Weights of a small GPT-style language model, trained from scratch on English Wikipedia.
Size: 8 layers, 10 heads of 32 (2 for keys and values), MLP 832 SwiGLU, vocabulary 16384, 18.8M parameters.
Architecture: RMSNorm before each block, rotary positions, no biases in attention or MLP, untied embeddings, capped logits.
Training: a variant of SOAP for these matrices, 657M tokens, 5009 steps.
Each number is 500 + 25 x the weight over the matrix's rms, rounded and kept within 0 to 999. Layers, rows and columns count from 0. Numbers have three digits each.

# layer 3 MLP down (transposed), 832x320, rms 0.131, rows 627-656, columns 0-159
499464495474524465527509532505444495547478504488500479479521542498494518514464489500505531506509535532513530511471476534500543487527498453455537483495517468548492495528481517475509491536497479473517472510514488492495466471501514518483494480486492493511491497495475474464491495497484540518504495493482443506470507479544536541476516476485543531421520532500495469509467520508504503474508489521518479481483501491518489497519447533483506515433520529507494542478505476496496519458497521
511482510512483495554497474519493463535523502502524482487533449462495511495500555478477463512592506527493508529503479493473489521501483509506477504507496469561519506488476521514548511476505468522468522499540506500477494488533502503487460502483489526508471485522491538542544510505471498489481527517489522476467510479516507511479496504531482495487549494534499513511520483464483523477512486465500522488466531451484519495467497495498508502517512555516519511473485514548538511490510520
518509528494487496464479509499522510492502464510492494497488493474470489486482523486492521535548501526497497512483484502490495553521482468483509488464501493538470465488479479487478490477512496496466492461487468491535452523492475491484494472539475464487478509500508485505531498491520498495522516509510493516508529524494527457473543497500498454482502527503489530512497517525483525464471482495478496511531504515504529494485486470453530505486490485514517509484493502498467475514493516
479494454501523516501511497479529525488512511528490504506451519499504521488516512531474505542482496487477501482456487483509511448477514494463492507470519492485541520519530485481471486573470485519497520514487494558475568487533506447529475523493584488512550492497514527490475487541474466510543460477536458493478490513496489491502539537490524443481527502496505509480465492509536539528492493499518465498414518530498514539547512514501533507478498457503485521458504531481533545506489491
518521507492501556513445520465453517503508484540531474467506444486504515451496520532512437450458491490504460519501530482508514485483509520504515485508464537534521497508482488496514537510439494497518490491507505516485515502524485510520529510505548523457528520519531542521508523526504476489478482526499496532531513489480538471470525503508496513462487471541526426500530517517481495482531471491489538502501527494542534482470487472516469491511480495467550507511472503513473487510554514
497525525488480501530501490519469470531477479502462476493506489496444496505538516467512511502471488515498467492476472512539483478490505496487541505495480539506453548469499537500465521491502480486500490508473512466470504532464515501472491490500537521535475486474487505526491490445440479467488504534458524504481489482495500519524527473507513526483450500494502527491496499486547510508505482560449514487540507461520517475472491500530533519546509516504517504464502512553526483568520489
428531495443492496494502544505487524479477532509552520499492520524512507524485525508507468497553500487511523492544524509521455477486481526546501503509503498506479483494486496514478493516534475503489513475529522472527497496495522474507481466462465466505476531524478530479484491526519518507519491515572483474481533524530501480528510537510486508514496528457531480509465502474506526524534518528494466543489434517542515475548523489489545460500493513472547443501495485494454490495558528
506506524513489512498474498552461463469549496493479538517531462489504492504472471523471515500506469482479503475556487522508532493508528500503527526518526518509505465509456510479520479512522532482506531514509485506528507487536513530495476519446503496472474498491493516516488478491521479437529518473477493543512465484539506504478493486493525505522512508542510464488495493492544492506502486477504512521509493495515494476533506504543523472500522521497574525527504533440482501491475477
490494474483503461482479519516504528448516495511510483524491491501532478495523500538514468505514436504537441487497481543475498492491536529494556498469491514492500511513516527479506464462436525505475494508507490487466467468501477516568492497504495468527453496497506504504508480542510489497453480535466491509538485515499542475503489473512480455532474472516491482479513493482489466485515510514493528529500491480459492521480510487492472507498511530535486414472550499506479479486506494
522491503479533499495498531495467495481485483511557495499516486504464479513524559530497457503519488479484524478532478540518515488488457467526511504491503497534516522501474509503519521492512531552487502482494477487510498526513529524498465534499519481502507526523517509513495508521497514563478530458521518473501471499492479498504492484459479495530477532500441466477533496452518500521521512495509481448499471514495510481515521501482472444485515457499521482527534545520483491471450487
474509479496513472494502438542531513484466498501533487486468533521520521489504509518431478530502531514505541478465494513509502481475474518543505482498487503503479445481558477512531476471484500506464513517494487490525512460497499444497516484528534504509502501438481453544543503474495486532496500482548523476526521520534505458512519497564505557544525544511497470509483475486527518512498519486449532515460454507498501498520487513448497498469496482481515499490499507497489486535494470
502496460449497491484510525475532503511534509495539463501527505474494477463497508511514513528492512493532479519498505509465526495499512504519472444492511499553518506501499493542533482505518513514515486507487477488543527491489507528478457504501511497549489517484544495473538495520485471503497517526496473558552510485490532545473495582484469446529468489499507480512522507485486505483505404470474478542518506470534515508470487482443461509526526527462519509461512478527478474524542449
442493509520507468493501485484495480497482506480519517520453541466510476503510471500530479552507464476530490510504467511494559544489495506494505476468508557493467551487467509422498518485514511436538482519522484517482510534524486567495505500505512474463448526568515462495520468498536504489507466491488538514469454489468487523540499490436514529481493546474467507501489492461501496466486552510497521514496441528534511534494518515511491515492505464518487498441510448511513526496518488
493492499482468522499521496509478515520513469510447553451540526517511469466477511507502491482473496498538503496552477496499529515517554474492544516491471564502547484506463506475514555465534519542512468534546499514479496528497486458488501517500492491504508471513461494529505507481481505470464496438526519498510473511513482554497520507528473499527518476463504475481516479502514520526533526484533537496524454502469457501518524472498516454515479496533472472508537515495495533537459518
474514484561504455483522486565489494498498500508456522509485530467525498520548486496522528483518470487574504453526510494459535489501511474508464488529486475468535488507525507525486491485501488534498499475506469490503495494487541508517525522478493490461487476495558488515505472472475491499515476534513530508520528525485494537504519465475540490469501481487530529503503498470478519474536478473481471485495480507477475529529511558475461505523505501478516505492496475523486492520493494
453491475473490496543500510507481519472514544456474541498529493530489485537486493524516518450503470464532498524478467522506456492468496524471503513507490493534479520525476497510537489468451455518544511531520462471501502494503483495515509491527451477476450534504431522498494527498513498489518452487486521499495516438506505478509540457528521485483535487528474496511492505514488523434493481510472473488536492541507520496496478515438543493522503435440468515515503474496530482518492499
477509511482496499493517501469502518473510488501475520561467516501494483486509495498480518508484486487471513493499485523473494517490488512509528510510540526442489490479487494511500461498527512523467480485488501484493508495507482503506484481526551507508493508505530497505484513484519453493492472495503505516502522516486492493486492480484462505516520519512502505491504503503503486517514484475493493501487485498517495500494483503521505501495521502516492505517495502521508492501482479
494456490484514494507538487506529493466504460538514494538462462495525532500520493474436488514478508482511506457514469496519494495498564496504504462525495460469485476493519503506521459477490485499470490512508493514484496516476493526468465475483525493555504494520516488494497506476505487500506454497507498519494444515519433522490497461541509489500450495508479473488496477547498487526478513507444521507507520485467525518457505493493519489479520536501520543532484499518483497502515492
482487464530527455520517512481532502459495478485520502533493521498453503507496457510458515473456538503542504524513448499520480473493473560493480507505490531472512518471511494508467517469516537553535487462497476502501523482499497511494501523496521508500533522504505470499507511498533494486510515485546515515484497525481505496529498490490505529546478537555507480496548503518501495480517486481532499542495500545570492456446491497522498528532487496468487546517472495484498491492484500
491535507481531492461506475487472496492492503460505505493466515506496470541501475502475498496539513528499501532482499522495541519525515506402468510523479466523515525505548494518540474497506507516466474518481505519498519510469505519499503493498523506513483485509488509499523519565516515510520526470509502495507473495470469491495463457498474526506453524500512472475497524504531470466496504465479528494486454477507483528479487482499520509522486509543513489485475537496510509517526486
500461487520506520526547518529508482469491427456527489523476536495538506524520514541537512482550545495484512482510513467488477460478462492525500536478506512477505504482457504505437486464518518508496512509490498512485516499477485492467476538485518505485468499515510531516514483484478521501528524467449510501491508466455493465517505471486483474504483509487459536470523507455477485508529459508534521507483469527456508490471504458556471524496495509490544499503486526512465490531513529
453497487546492496508536500523514472505511528550503432469507513469454483511536526490480510468484494506499510491460470538484556531498505463513512482512525531489558492481515487499467485516483507457476502524508482492476474526529516489528472504531550499493517516505541497503450545525555527518498499528462560479502513507473455431504510532510494510492507499511524504459496468504499505520521479509508491473522472552452485475493443546462529495520505526483473469486487567478478450520483477
530525476511523450480508522524520477502514546488530446511469514469493499514509542461509472523520497486504465476514500465521516527488506498509478476473513516516516523518467452511485549439496501505494553515480517483512497511514543446510496527477497447482502488478487461522523503541449546488518489439507505529519504527455561513457459506492487533510504515520495503488479472491532456516543501551469542516470515482520495501462519465526490473497444485495476500509497503539464486498506513
540487493497475482522529485544514510486510529531487475440463506534521522484490512503506522494533473512501523493474489499494523512513500468481545464501543487499505498521516533491493486415479555536539523505488536494499501504483478523493523518478518520521556459473500527513480497517495561513471545505471487460483560486532509526520495485492519532505478542480477501504479496508481482545517489508512535479493519501477460484487458471481469499506494478532529471472514518509495503479529537
508510524491490481519503494464489468502515426546507484506477527510505453430528478483499506480501503478504517505478539462493507553472506506488528508508476516477479501513512504547516456499494504462497487480491490540507519505536510469488537462512495485522493499538505462470533501517487439509492522488555484515539491523495512484460444513503482501501445474518524526491512498488494472482489514504536521479505532504516510477507499478482569499528459500486514544489524483490481493531489481
458463481534495555518546499528490530504521488523481499504498526460488485566538493518514530458490491486496557527477491532519504486499497484521515511437495430497501517447543523550448452501562468488484512499506505488480551515446483515488460496524536490488476479485519510502497491472469467555489504510505503445462505524519520486492536524512440509514482496494488540526472548475507509513457527536508497485516474521464489495516498485531520481446513488506510500502513492472537491516483497
499458478537504447497498537479540521519485520473475465508491473517486495509491510475527465523524531466490499529478507490508525485505505484426542533500483559532533493523508507510489465552490488462542510516499526470509508505492504506485505484516503489533501480477488475467508512509481471534483495512460512518558502482520518453510505531532495494484492506458505527518535497510528531514475523508509512471489497461508449533508506479515502499482533518507537494545519479501556483507476551
492496465518535507529464451504503506497452517503496466503497484510557494532505485533481511479514460522484537519533497466461496479538514532436505479505478438490526492495504513524491497487489478488494519541531507493513516515496488459497477494495507475509478506504480519510497501515511528501453533505486492536494505510469493526500517472484504503513495531480511509520494526501531468469534511501503479483485466525502468488510452487507478497500519485546465492520488508537518533476489472
547483453486509501509525519507529503483520537494552507497496519494531493500467493511488498515472483494543504549510521478508496548494513480492539490433523513503506480483496535552483456514499469479507564494522471536483491470525534532523460512532498527498517506460492499547498509517541492531437470476479486538500513506539494531518510533496503453491528527490525491462519472527523498505548497487463457519534514472508487475525525461483497494494473559486498523518520475522478523493493486
473494473560515485519518471520525475510558525451504465472496496497509505501479514455482481465499494517510515489511473492459496488526526509472542505490520490478499498544492538465500529538504525422493496489486520476492526542500491487439474505569535515468473510532500476509498492507493502519483487488482508510494497511489465544505481516479512512502516513449451491516520541475508502480454503482527556502470476483503532534543509520512484501434455492492505499501500498480522487521503526
# layer 3 MLP gate, 832x320, rms 0.139, rows 628-656, columns 0-159
494502502528509529459472488525487509547496478527490518474502529496511502491532493492512485485486534475489475459493501479498507530477502471518449517492501547490489491475488502478475486465509496444501490518481490483495511504480551502500529523514492462540505487506498473504492530506506475477530474472468489514495505496473490507528500453464466528510493475511490545521513469489473469491541487511493491476504534507523490486513473499488505517495506473489511500478509448505493468491482468
537493482484472466520518513458500507556550471428531470517534496481465502493527483537493471459481517475523548492494491479465505499497463497517485498477502502535506514516484443511491477489481493504520504495453516472482492501508446470516489526494522512477539506514476519470469466472489495566469483448493516528529466509496495508511498479535515533508510472503506523493507499497507471496530533484476473483500491492479508523536518507499514520505501487482494531509515507505474499457523499
529524500507495534483526532511506505515492515513464507486493495476486467512513494503505557499459470509489481489527520519508548517545529496502426472486483472517491512465495529481484490494501508455463536483489544504508476479501497489472475484469515471504465481502512528471497417501534493476490515500519495475483531502504534487521494515483509525468497506539517529496462484500482470507496526467450536483520437470529521531536539473474492494533511506505498501478472480504495493517505528
509539531491506519518493517488522473508527532503412530521499510484486478510493543503533471484516487483537501513499479489501522509507486502493534497540504536504536532490482549446455463506493487522496526513501503509493529512497554532511474556510515506491466526501484487505461502494525492502457486511533519465473480490474455512470484455498490504520516510505521524443498480543539522542439507488525482512475462519482495488517491456523487474490496565495515520484531476532548513515499554
484466492514466495521467450481492478487504580478514518488529463494527504503554443502479503487491502502521469521488495467491523453511512503503478496515491515489505516515477512539502471528480515477471517549499493528483464497495522496518447508455491510472528478468496477441550511469487501501507532498490486510505536537457502530453503505501518456465496511540494497538516505539498485522519512495510488458481502535494532556487457517513525502512507474502545527536466508480467502521487520
462496530506484526528478533499512516517518520519449512518473526509518540506533521438457509483488497474512458523496502506534547458541539476436525479513469509488513512520513495497514498523499497477517532492519489459508506489523561475467528494487498529492488492515505505484544525504531487548500493500493513502555528454488449498506501475505474486514512490510483508506431501567515513475479516513475479489517463443490498477512510496494530474501477527529514508505512469517485500489486511
495465511517520500469476475506510472493532527494503531481505475490529529463513496508528526519517489511484502499495530474494483503503490486478503501484486501483483493479504496521489500513504506496472483511508454526513548501494527496539544513483515520498523501503524481461523498484527544523506482463516456502489487480460487525508477496478519530465511461488457441503463489480479522544499495506502519497529494498485500477475523525470488466494512532507467494541488498474489479477511436
536482492507515492504504513434487487497547527510504488458505493523544517462486506542524484508505438518507486519501525493496474465522511542489514543470478458509464482491487510501516480487502519484474497502507494528495523528482495446535471513518503472468492529530513498502541494497546511477478557502492492495501487514534525475498494494471439474512500469489486449493519535499505483531511524504536502485485507471470518540510527458509528482464536500482533429509525491545510544463477498
518516456552491474489497508495492499521514547478508487527506528499485511468507483519460536472488513490508502473505519466551457539498461508449513498507491518479461501479458554487525522481522500502540480526494474486483497488485486459472475473476511516498469490518495479519557506517503545498452521503448498517522536498524500527483500527500552482505559516440478486492541519471489468477518462504483465503505478472511476507490474522493557546483476487500514525508529479481501455456546525
500511534493482468469480479490493439471492473461456529487471445468495484514491521534514527508511507491507508536448458484469506449489496491511511500511492503487491501503506509479502492523477519485506486494498482532496491557512496515509522521548496528504518538500503517505538482543500512513481501509521477528533510510485458493537496499456467509485533501462490495496486534517498492542481526545508528471494513523501494495516476554515486490493510494473477531519548519457490520478490518
502552539489542497554513491559480523515543474487451483546439512511520478532502500557583486446489549515531481457525476531503475505548479543490515487501482481482538517516490535529501534433539447572524469536537533477491497540496483483476515509526511516504571431488439489503461482470541521571484505498553483510468538504459482534480465498492497503507495477488518519495511524502461476469525545479538490518532513569516497462493494501477469521497487507541520470495511483504533507483460521
505517478480507511517491466469473516513506522534509477489471495487504469472484546478535503529511487456491472493531473487535552517520470513495535515465436502497505500481508516445509529489507479489532530553487493553520510500510510520512465536521489472416507508476497497509559509546504520483491513464540549543499460476428483485497520510471502484515520502504478465501531473446537500469510511505536484546523502497475509524486519491496517501465507469488506492437481473528469541486498511
486494506491531464527492492489529432555466514541460464496516507480468523505469478477519516496457537499482468495498503529519540542476480483494454522503532480509470479500483483514505452508490467492496547539538457501502507503512509546491464561550498538512483486516474452525459484536476490475512538511456456474537485508486477541508482527455536508549534487494497505522488564466429516474488487475502563513515503519459483468485512528486478496491487465492528509515505465458459477491484479
515500506481510486478459465466515521508481487509509473482478465499483480489507470509459502518493456506490448488453464512454496486490524402526480469528499502552517473473459499507529458507480510468495530511498506512483516479512470494493495479527523523525477523510505440500483486556490516533521508540500539487505523516492497483467492508453503478501501504509506512539505545535532490490466489467493500500528536480517534508505517495523488474484529502509508505460493485535473522507442492
565497518553509512531495471484560506525546519456504511517520482453461510500495532533487522506529497465499470573475484515497467469496449501514512498492466504483505490517503514511521500538497492505475519459535469516480494491480523523535511458485491519499510493506475513469511487541507476493514513501544492519523523455463481540507507500452491519501486500520496491484496510481528500525482506451508527463524505457498509528466500532549527467510462511520551501537476481474529489476502516
500479507492499498493490528489474480452504482498482528519473531488514524539525504473508531495470463473491510493513504524457514517480509524506531487554522508436488496474456462509528491497486529539488531511516516521467465519522483494469521529494537503503518533524518539539434496473497483485473470445516533488531529524503493462536480479494480529494457515521493513486511473481507482449447454484500487531493509520529533492499479473563530519492494483511485484487520496486479533511474537
524525500485517497461491542482499474522508511483542524486514498491484495438477506500535514456488508463514480484460481483427508511502544493585502474505469486476495494438477488472465515542531510501496503489499522536536493512499501471523510544516486492483539438525476482541495534468508489463512473542510466488475459504513477499478506490488545481464481520548536478468518515508530517530481439457455495498536523503493537502523519459480524573492495507481483533518489470550507495507514496
486518495467476486517499492527518482503453509494490523473495484526515532498512550462514505521539499536488488424502482482469506462498495554433496468495468507498488482462503523482501541507532535510512478490492508521504489441452523493458540491488556517459479483480493509512523520514485494512514488528508471538471489549554492518511503542524478495487509491473504518481487485478482493531479486499476484498526536530521535518479523467499541465512485481501507486493495464494520464536496515
489514508527527465538513518507501513529505529566491515506537461495517482501489535504497499476514500530474492515503492514536479508535535532490477462518490497491468519484522505522504517501468527486500473494498499491523466522489460534497502532533518502509503519480481482492535475496481466522509483535531518482487516454526438477555501554477479546478514545531519480492470481514514448489562527525492546487471493514496471499529529528534504506521482483480568492481550473442467496489505505
509467518494483522521533476506573444501540515565518499465476528501486501510509504521518544514526472579436482465492488492497501492523485490520473523511483509477479539481521500486490502526543498480512526491487515524487458537506538528467487562538477460497503495490501488554513459499487488527545514513434473500511495547484533503460501516510471499505515460496511470516447532460508503478452481532494492491526461498536501519486521526481509512507497532490471437530489512535511545527508495
492504501455491486521492509490483510489474521594501442540485460494512500478481539512494473544483502514551505504497488499476530489493508528479534541497504480527458490528504519480512472481446488493513501516484497516528500517489496507509494468520465524472552515467521500510523481501486474479522496478492515524523481503526501510502504487485535533512505477471510539498509480478521493495519528506461511511452519525458491527506513500491471506548524509479511496500487506529486474444494496
499507441518498530573450535497466514501485438496482523514491476540479541487532518575456523517510559514475500488584442500441440459459531509497531507495527528541543485429516553483511502494481511496564547560509489467489484506455479492484516501450470463531518453522530540494533462527510454524535487461499472525487471495522452462505477621463477487497554512505496533485500524476452506495490526475508515522500549530464422501496508545504475530493500490525535477521481510484506534495524465
527499508507490510505502540480497476539518476503525477512517507529459489519489461497498491474533527542475516501495507492504502516486483528499484471452484470471491532494473471513494487533532545509486489477467507525486449591534458528525524499514474494506523545515487497488482517518582485468474528528482450509498484502504498531487527502490519492530554534483513526520526502539499540478500499562496480506500441529512464458496477557484497509487554501508495512510499516491545508524494463
481528500503521514491467506524513485494518517492501478443507470504512482495490506508515527496488530510527459504524475538490518491519477464511477482504498486500513495505527488451497514495510505515501466477516473474509513515480460460512500509502500491465521471508512500507459550553558510502499553473564464543474488501512473545475502487488502513491528490518504503492476515505531519509486494493496467523494531477509520503511518467486465484485493434474487497465527520523482522496491503
531448502521490464481448490515537512473499543474449523492515434442508525517487483515530465539461489557510478477449499415514528517474505478453504508485498500537537468504509456487513533488480490524505502482515491489521495464493532518509461492452486463534520546457519465426500490472540519509473474495518523517482502484493461529530536506509556518515511497523511467478524496493526505511510473507496475529492494494508485494525480474505484462520461572483484453499499483551482489518506423
495514498500539504514464473508495503482485508520500508480511521501519481468475477460530513481502529510460530515493485499457494473516511496480523475498447485517503520488488465528495482515539506519469494517504507474508509479504552498512500527447524505506475503475507548499548485486512484494508493522482488513477482496483516484521533459512462467513457469461480496492510492473505478487468526484480479481519524493534494554517485519486490477464556526486488522518480501546518538536501487
485489499507507508508522502502514510455502522498494515522497448488519497492496547510471509531565491489475467502480531488507476482524470524467478527489501473494472488517494483509490492495520489508482484494457483527507534495512483507467466506499481518526465504493471498515559518499503550518517504523527514515497492496493489495500493534492498501526486520522487514512470489547489499516538516533528506540452489477497511484510501495474525505519513486448496510529449536501491437548493474
491517471500489487474518522545514493485513536514509539457453487532438482457507462468506472508449456423518502507523518515484487501533504487488471504510484485536512521496517478487483455483530453507485471555509482524502465447511497539463502465505476532499508507503479500483530518497509511562419474500481485501439488500492521513486537505482550503518528489504511505493516452529455519486471495531494468481514536530481487518520469491522458482506445537474464518489470473487483498483504559
513472447469508494481475465475499474501425526540496487446546490497481471480539496480511515471510478557504535490518500480526487498481513485512502505479478488528523534512501479515479469490514514502520428479506497477517524539466466504505547509507507482499518510482521550478547517486524487506542511512484521520510522518504490502456488536523525465489502487546535506480530507462509467475507491499526452504481491487524543526488493524506520533504473496455500522504555516531505493498521487
# layer 3 MLP up, 832x320, rms 0.139, rows 628-656, columns 0-159
495475519476499516534472471478497479517498493507453541502527432515522477452520560538525532479545490497494466514520491524461490513518512489546514497500473455519520485451475473508546515499469487496460486486493509518495492513494487490476475496484505514473503483501456529512519500516465491510466520516455491452515514496536469530481508459514498486481498497520517497521501478473483498498510543431460510504468484474512491490488475457520489485488507540508514456495494533526521553490511468
512556524534480479508496525497508529516491512554504554526519487502519492497514491481533493512484468532516509508501483516473491528535512513467537499461524519476472521465548543502510489526507478502487474468526493490485470509474519468507519489500484497500516497518524520508513523514527478532467544522535518479504470534506510541449495476488459515488526511488489526501514495475491503480523527511537494476501499523484527529475547519530491436490509510516538483500515479443520470531478510
522514505508515530485458488479529525519491565507543464507493481517524484535515513501482461481518551486505551509509514487488503481512500488480508480486478506503510516509501461481496501500488468500470511493492532487499511485476519507547508490506510492524576506488471482503508503503465495510510485477490436555511511492525491512529521540526452475489486495462510498473501469474534495497488507504512501492498502464489445483483505496461543482476441523482501543596510465497496523492510512
483517464543481438523543515527552484500455464529485477519527505442514484507505456509517459466494524477481507513478512527493505499505519537536501506493508473529494431461484503493513471485495492479529449493443451467511461532474491472452525499482487495503499524514526500552517503500514524532522493500491513547500523511517446483480482528497488519476487511517535448486485483488506453463506494453489491479505523460489482529520505522544542493475504432494518465502476530450526512531472492
502476533503488495470473505488524501458478502515436537501485529437484526481460521457521500482476457482515524504478496481551518501484538508438499536488528488532511533511518542485490517524489457502487512507457489546508514476452479471492457532481514481515517453492474471529485489493478500518508494498495477506494514427478494509481492519498521526534524455440498501488533522494497505459469540546488520507485501527518516489507508562515459497501487472476524497490523524535463524507489530
520496488446506520519464478473494457471486480527555473498495572501505494521452515544501479546526497515522549493495468472519486507475523469510505502482497476523458467530458470473469475464517509502525520474496508493544537515535438485480458491476572531469512462529477511472498550499460506490513495488482483506514525520523518497536464580498524546476513462465515501454524516474484501503533514481520446452470452490455530460569510452466515479538471497529534480511498433458456535487548494
514477518471471481477502470506478543487515489538508500489520499549519484526518500477480514511491505494510490494485501487483500493514513512570531488543515500481458503466516480497455492499515468504475511498536489503472563475523514527500526478481497486505532498552538502461478483506530491512485501516480506487518494520516451456492486478491490516472462500525497488517494478502455491465478481482503493548469500494486444484465495502504539447486503497496499478478522481459451503525516487
480539454491474490517514527487505548529482455454475551483504516488506501462491507475484506432517504504477501454548485503518506524506491494504483469534518459511515480452500519520496503467522510525501512503491504521485550484490527444445512505495447508522553525497486484522506492498458495517536490486486496490484506456470510496499512467510481495515514541515489480534493527510485516500520508521497482497514507492477502519504515507466517480502529504463544496476501446494516519521485471
493489480480499542505484497496547504491465511500477541508502463502497514458481496527505496523482519508493502496507497482488466497474501489521465520529492474508457529462447513492446525474502452512511485496468495437512480475519498512464506505501462505499491512561515517487523499509488491528514494477466526494501507521564492505490545495463497474477507490499498497465505525471499463522508496517503514491499537509457463519533505545553534516525509453471554490454486543509526482515493527
520508518501464566496520530489515482552507484497469511539477470563463471475537479473507550486511472524508509502523531473517476489467518502532449474525494512520526529482479489472468486488458458549507503501478524499524499537470440498509487481527450502484496527504504508499524517518526527484553501511515515464476507502447471516511509505449474514475482488474473543490539557469491457490480534471496477518514547489475511491500500570519456492496518469529538507546539493483473514495476527
502504501515476439449479481496480511529518510487514482499525543490503480482514490540527510457503494476482487461511502498512486521481509492531502526507506549528499470523476475442499487514496500475523485427526522551437465466504509504535474475480477558533536497484498471521540477513488450540512524513512491494523468516489480513484525553520491466515549497471466499539511513477499516526507519493482516517466477470498510499497535474511499501475461492529487523476465521513479472495535458
531518496506466477485567482538566521471508508489458512533511485545507497523501509488490514475527519541486511541467490508523447529501502524491470499525516445485481450547542478494527493456497522490492481517511510503481505453441472514487456485466517473508512490444502491500459525481447519513527525553461475463515516509511469474485487525498480460515532498517491506477480522539428477545498498478496474485488525474463462493500525508521519473507456548504529526512494495505510482470518488
544465492486505491518513487490520457536498509509503476527500526489502482485445527476517488501455515516522524522498463508540527528503500494499542515506532473510507494486511487459499477490522508486479489502517490482498531474504482510543498547522506515475473491537493497517494488485470492476514489523468448491516488489528459522499542507441527563531494483509478499545486577494466529509502435477479535462517453469458508517505528543457538509508478497496503533497538485494482481479493516
530540492518528511498479472487529479474490514514467502508529514531462475452552495516507508503496470522506461493518513486469504463526496503455443466510509488540494527507474528501483456527549509496547478507478486463479496513468497494480520531517497516531463489518481477532490494491539506518543489505440537468464516534502500518463490513489482537485502492522505534510494509514488507502509468462486534514521528542506496520488515513495455523517528511539555523473490507477449495501497490
471474488543467468466488469507517506469522498491539536510482466505512519525495446475525530488508488522553487474480509471533490521509549486496517505490499499524584501452492531480509547518479450540537531490533522489478475485456508531504495491481522530505447501477503550512518482510490514458475493480518505482492487502527500479518446463514503474517505510505488515497481497471475546520497490512508479472495484484490487511474539486522500458541468442484472544447527510538488529532493468
482500528521494501494511495520482501466488487492468502491496529523483504473515494523464480482502519466478508473501500485471530528511513467475499475530561503445471486506512545504468490483540478523481489485507481499499511479505524526531515464512487489484482470487535488485507529514510435515524501503504549537505519535491515486475490448485471484539500516531475494499466493503468508519514491500470516504545513484497510472499502477527510494477507514495505506521489507500492495533489481
526503511547523497492494525503511449495521488522505464511527478498524438469472523519508478508517454489511485476509496541528485474483471491482455508490492449502468499527488529502462529507539452504481493504523511509484524480534489489502528498503513472443500502481485505496465512535492503504509428455525492471483489492521518508473488515506483505489488493491452522477487489467525501519492473518491492531480497508459484509493477504459533510500512493467522490532470498496436503492514435
539476488499493497509526538441467471526512519524461441534466465487500476516499523509495491544522486496500487508496497502447492513477475509493556533458505482491429504503488531502506470518472524511484534509511483490517513515489489500468467522514518491515514470527534501482492536531474503488482488472489518532521455529499504503507493575508496477499538478489489524509482493522500504482539520513482522554510492457484542508551477538515484513482513515506508478507488503493482457491479501
513490446498466511474482516519499502524494505581498495552505499486501512457511500477498488501485500492491484497542494480497461497487521457515499503482502513489496459480510467548468490481492462486537504458543482468507460498534480500509483492510474493479485503477461461540484473505483488512483484514467505513484489445520523443505520530505513494508505495477505490485493460519519507507536527466493494482495497511503484501475484476442528500487550503493479498479566539515498536456493515
505507487474469504498503542547554479515460494511465450525559494525530468493479538509472511519531486474501485496486484521472563526528517512510479477487507508493497496512507484535440532511486557506501487486499497527496488470516533522468496471512522483528544495505496477500462438487497513492498469500483456519512552561467512507513502512485490451507550437486469527477503495503524494461522495518525555506474491534514523523518450497504478523515498491439443523489512509477466511511437527
542523469457542527503456486490503446473534520557532567500474486504524477477519511490485474555472459491501502497479536489488539463477528516483506515499490483488563482535511508501477477502483521520506533484540546450490502504489447477491484502540466524500509495515455497487495493501546530482555477493552485482482496477523473479500504489478485461509480554490478487489456514529521487499496467481460492495503516504521484453497517486505483493488460471562531503470483498534492534502515502
488528519496499466472526488446506474536499480534514503502495451497477554482472492457509471464486483498519495464496510492441475513552501606482503498455479478484487458549486488510502453477498526493456488478493496507502472469465514485509538475489540505500499492448507445425514547466560511489497513469553498544498540490466490441452478477544456494491509547494513466446500554515466483455465473510486505442475536489508531513439463489518527518486500474502490505463545535559491488478478514
524564529470539490479527475491546562476503511486484486529475484485534526479531513509511482521504507515546500510502518499490531519497519535507492506519477470459479511498473507532529489526518511469464489501457486502540501518537502473494492504496500520522517488517510450500516558496501515455504514516483547458452499502537458504503547530500482511481511509508481511511493481533511511491489507504501488518498475501480490486473497505530467477485457463492502498473510518471502445485459559
496526491512488472501478462473492515518498486498466499492495512522514479524496525519470560459515463512471501535506504533498497480490494476476514488548504504468485463534542514475511525480473497503470509449460486497506504507469484460495481474508540502456495545493515535512503507500533506533466479489531512490497495518500541488467495506539490464511504499496516519466482455476484493517446498431508519539507488544499507515495502466548488519435516499451483455535528525498502513515441511
504537543491452494492504525486486489492484473509497500511515556518521470435522522499522514497487514513496498510502482534472465507530508481534496533539512447472518510513469488513455490540498485495531491471468508467465499521564510537440470531538544517463529538515510468536476539513476489476494539496473492490539462482542522481548504504499474482470458506503487493487500522552535508466483546534534470460519530502442497482483557493470493502505497482527489465520554475517509523495502540
540502475522490517493502478499478517531519516516511510457538500508486495498512513502499486520502517490502543546484500499488504521515504497497491532514447478555503521512515507526487507505546450510540472514492471485498519460538474480500491487503538462470494486486494484481482473496450478522484508506500487500498477517518490518480477510487450456498483493505490497512489487508497525506492471498489492494551478478510520504518519497479452517507489519503504503478480497513524479496535461
529507523504487511522518492506516495481501516512470526515475493509504520466461523522499475499468505504469519461530515543518537503494506524480476493496515556470460510495490528507496457478515499477550451480489495491520504489491541508539472475512488531509461487496526485479485471494562532483477463487486547537524506510447542487520504483495482490493502521495496481524539454568513526517490519497519501504535509504507513482480509475509533504454527496498506509483498499484528503498492468
499489494472527468501494541480447502504555480479432550531511485489481526496513489482528506492509521554462487478514442471466500489514469500501483514496498462484533496500495497461474517478500485500520521497508508438500528511488479505512491471501508487477514510500512536521503490466472528499562515535501485458518491478474482520480477482499481540494509488461475539477503500483491475512502506517528510484431479499542579483484517490538486514535526510480463470493492486509507473518486467
518492514546511531474523512495467519526536495487492515507507520505499536499510514510502505501503522486563484497503509490502526497513465525515483495507513513500528481501500515476449523472472503479480523473464515477532434547496527497456428518542491419521489483513492477502550480529444476506501512492503493463491495459530437509508469499544499518480430509495453491472535454513497476484520525485535489512501507513477479534493508482534448532508479478495526514512491458494540477469518500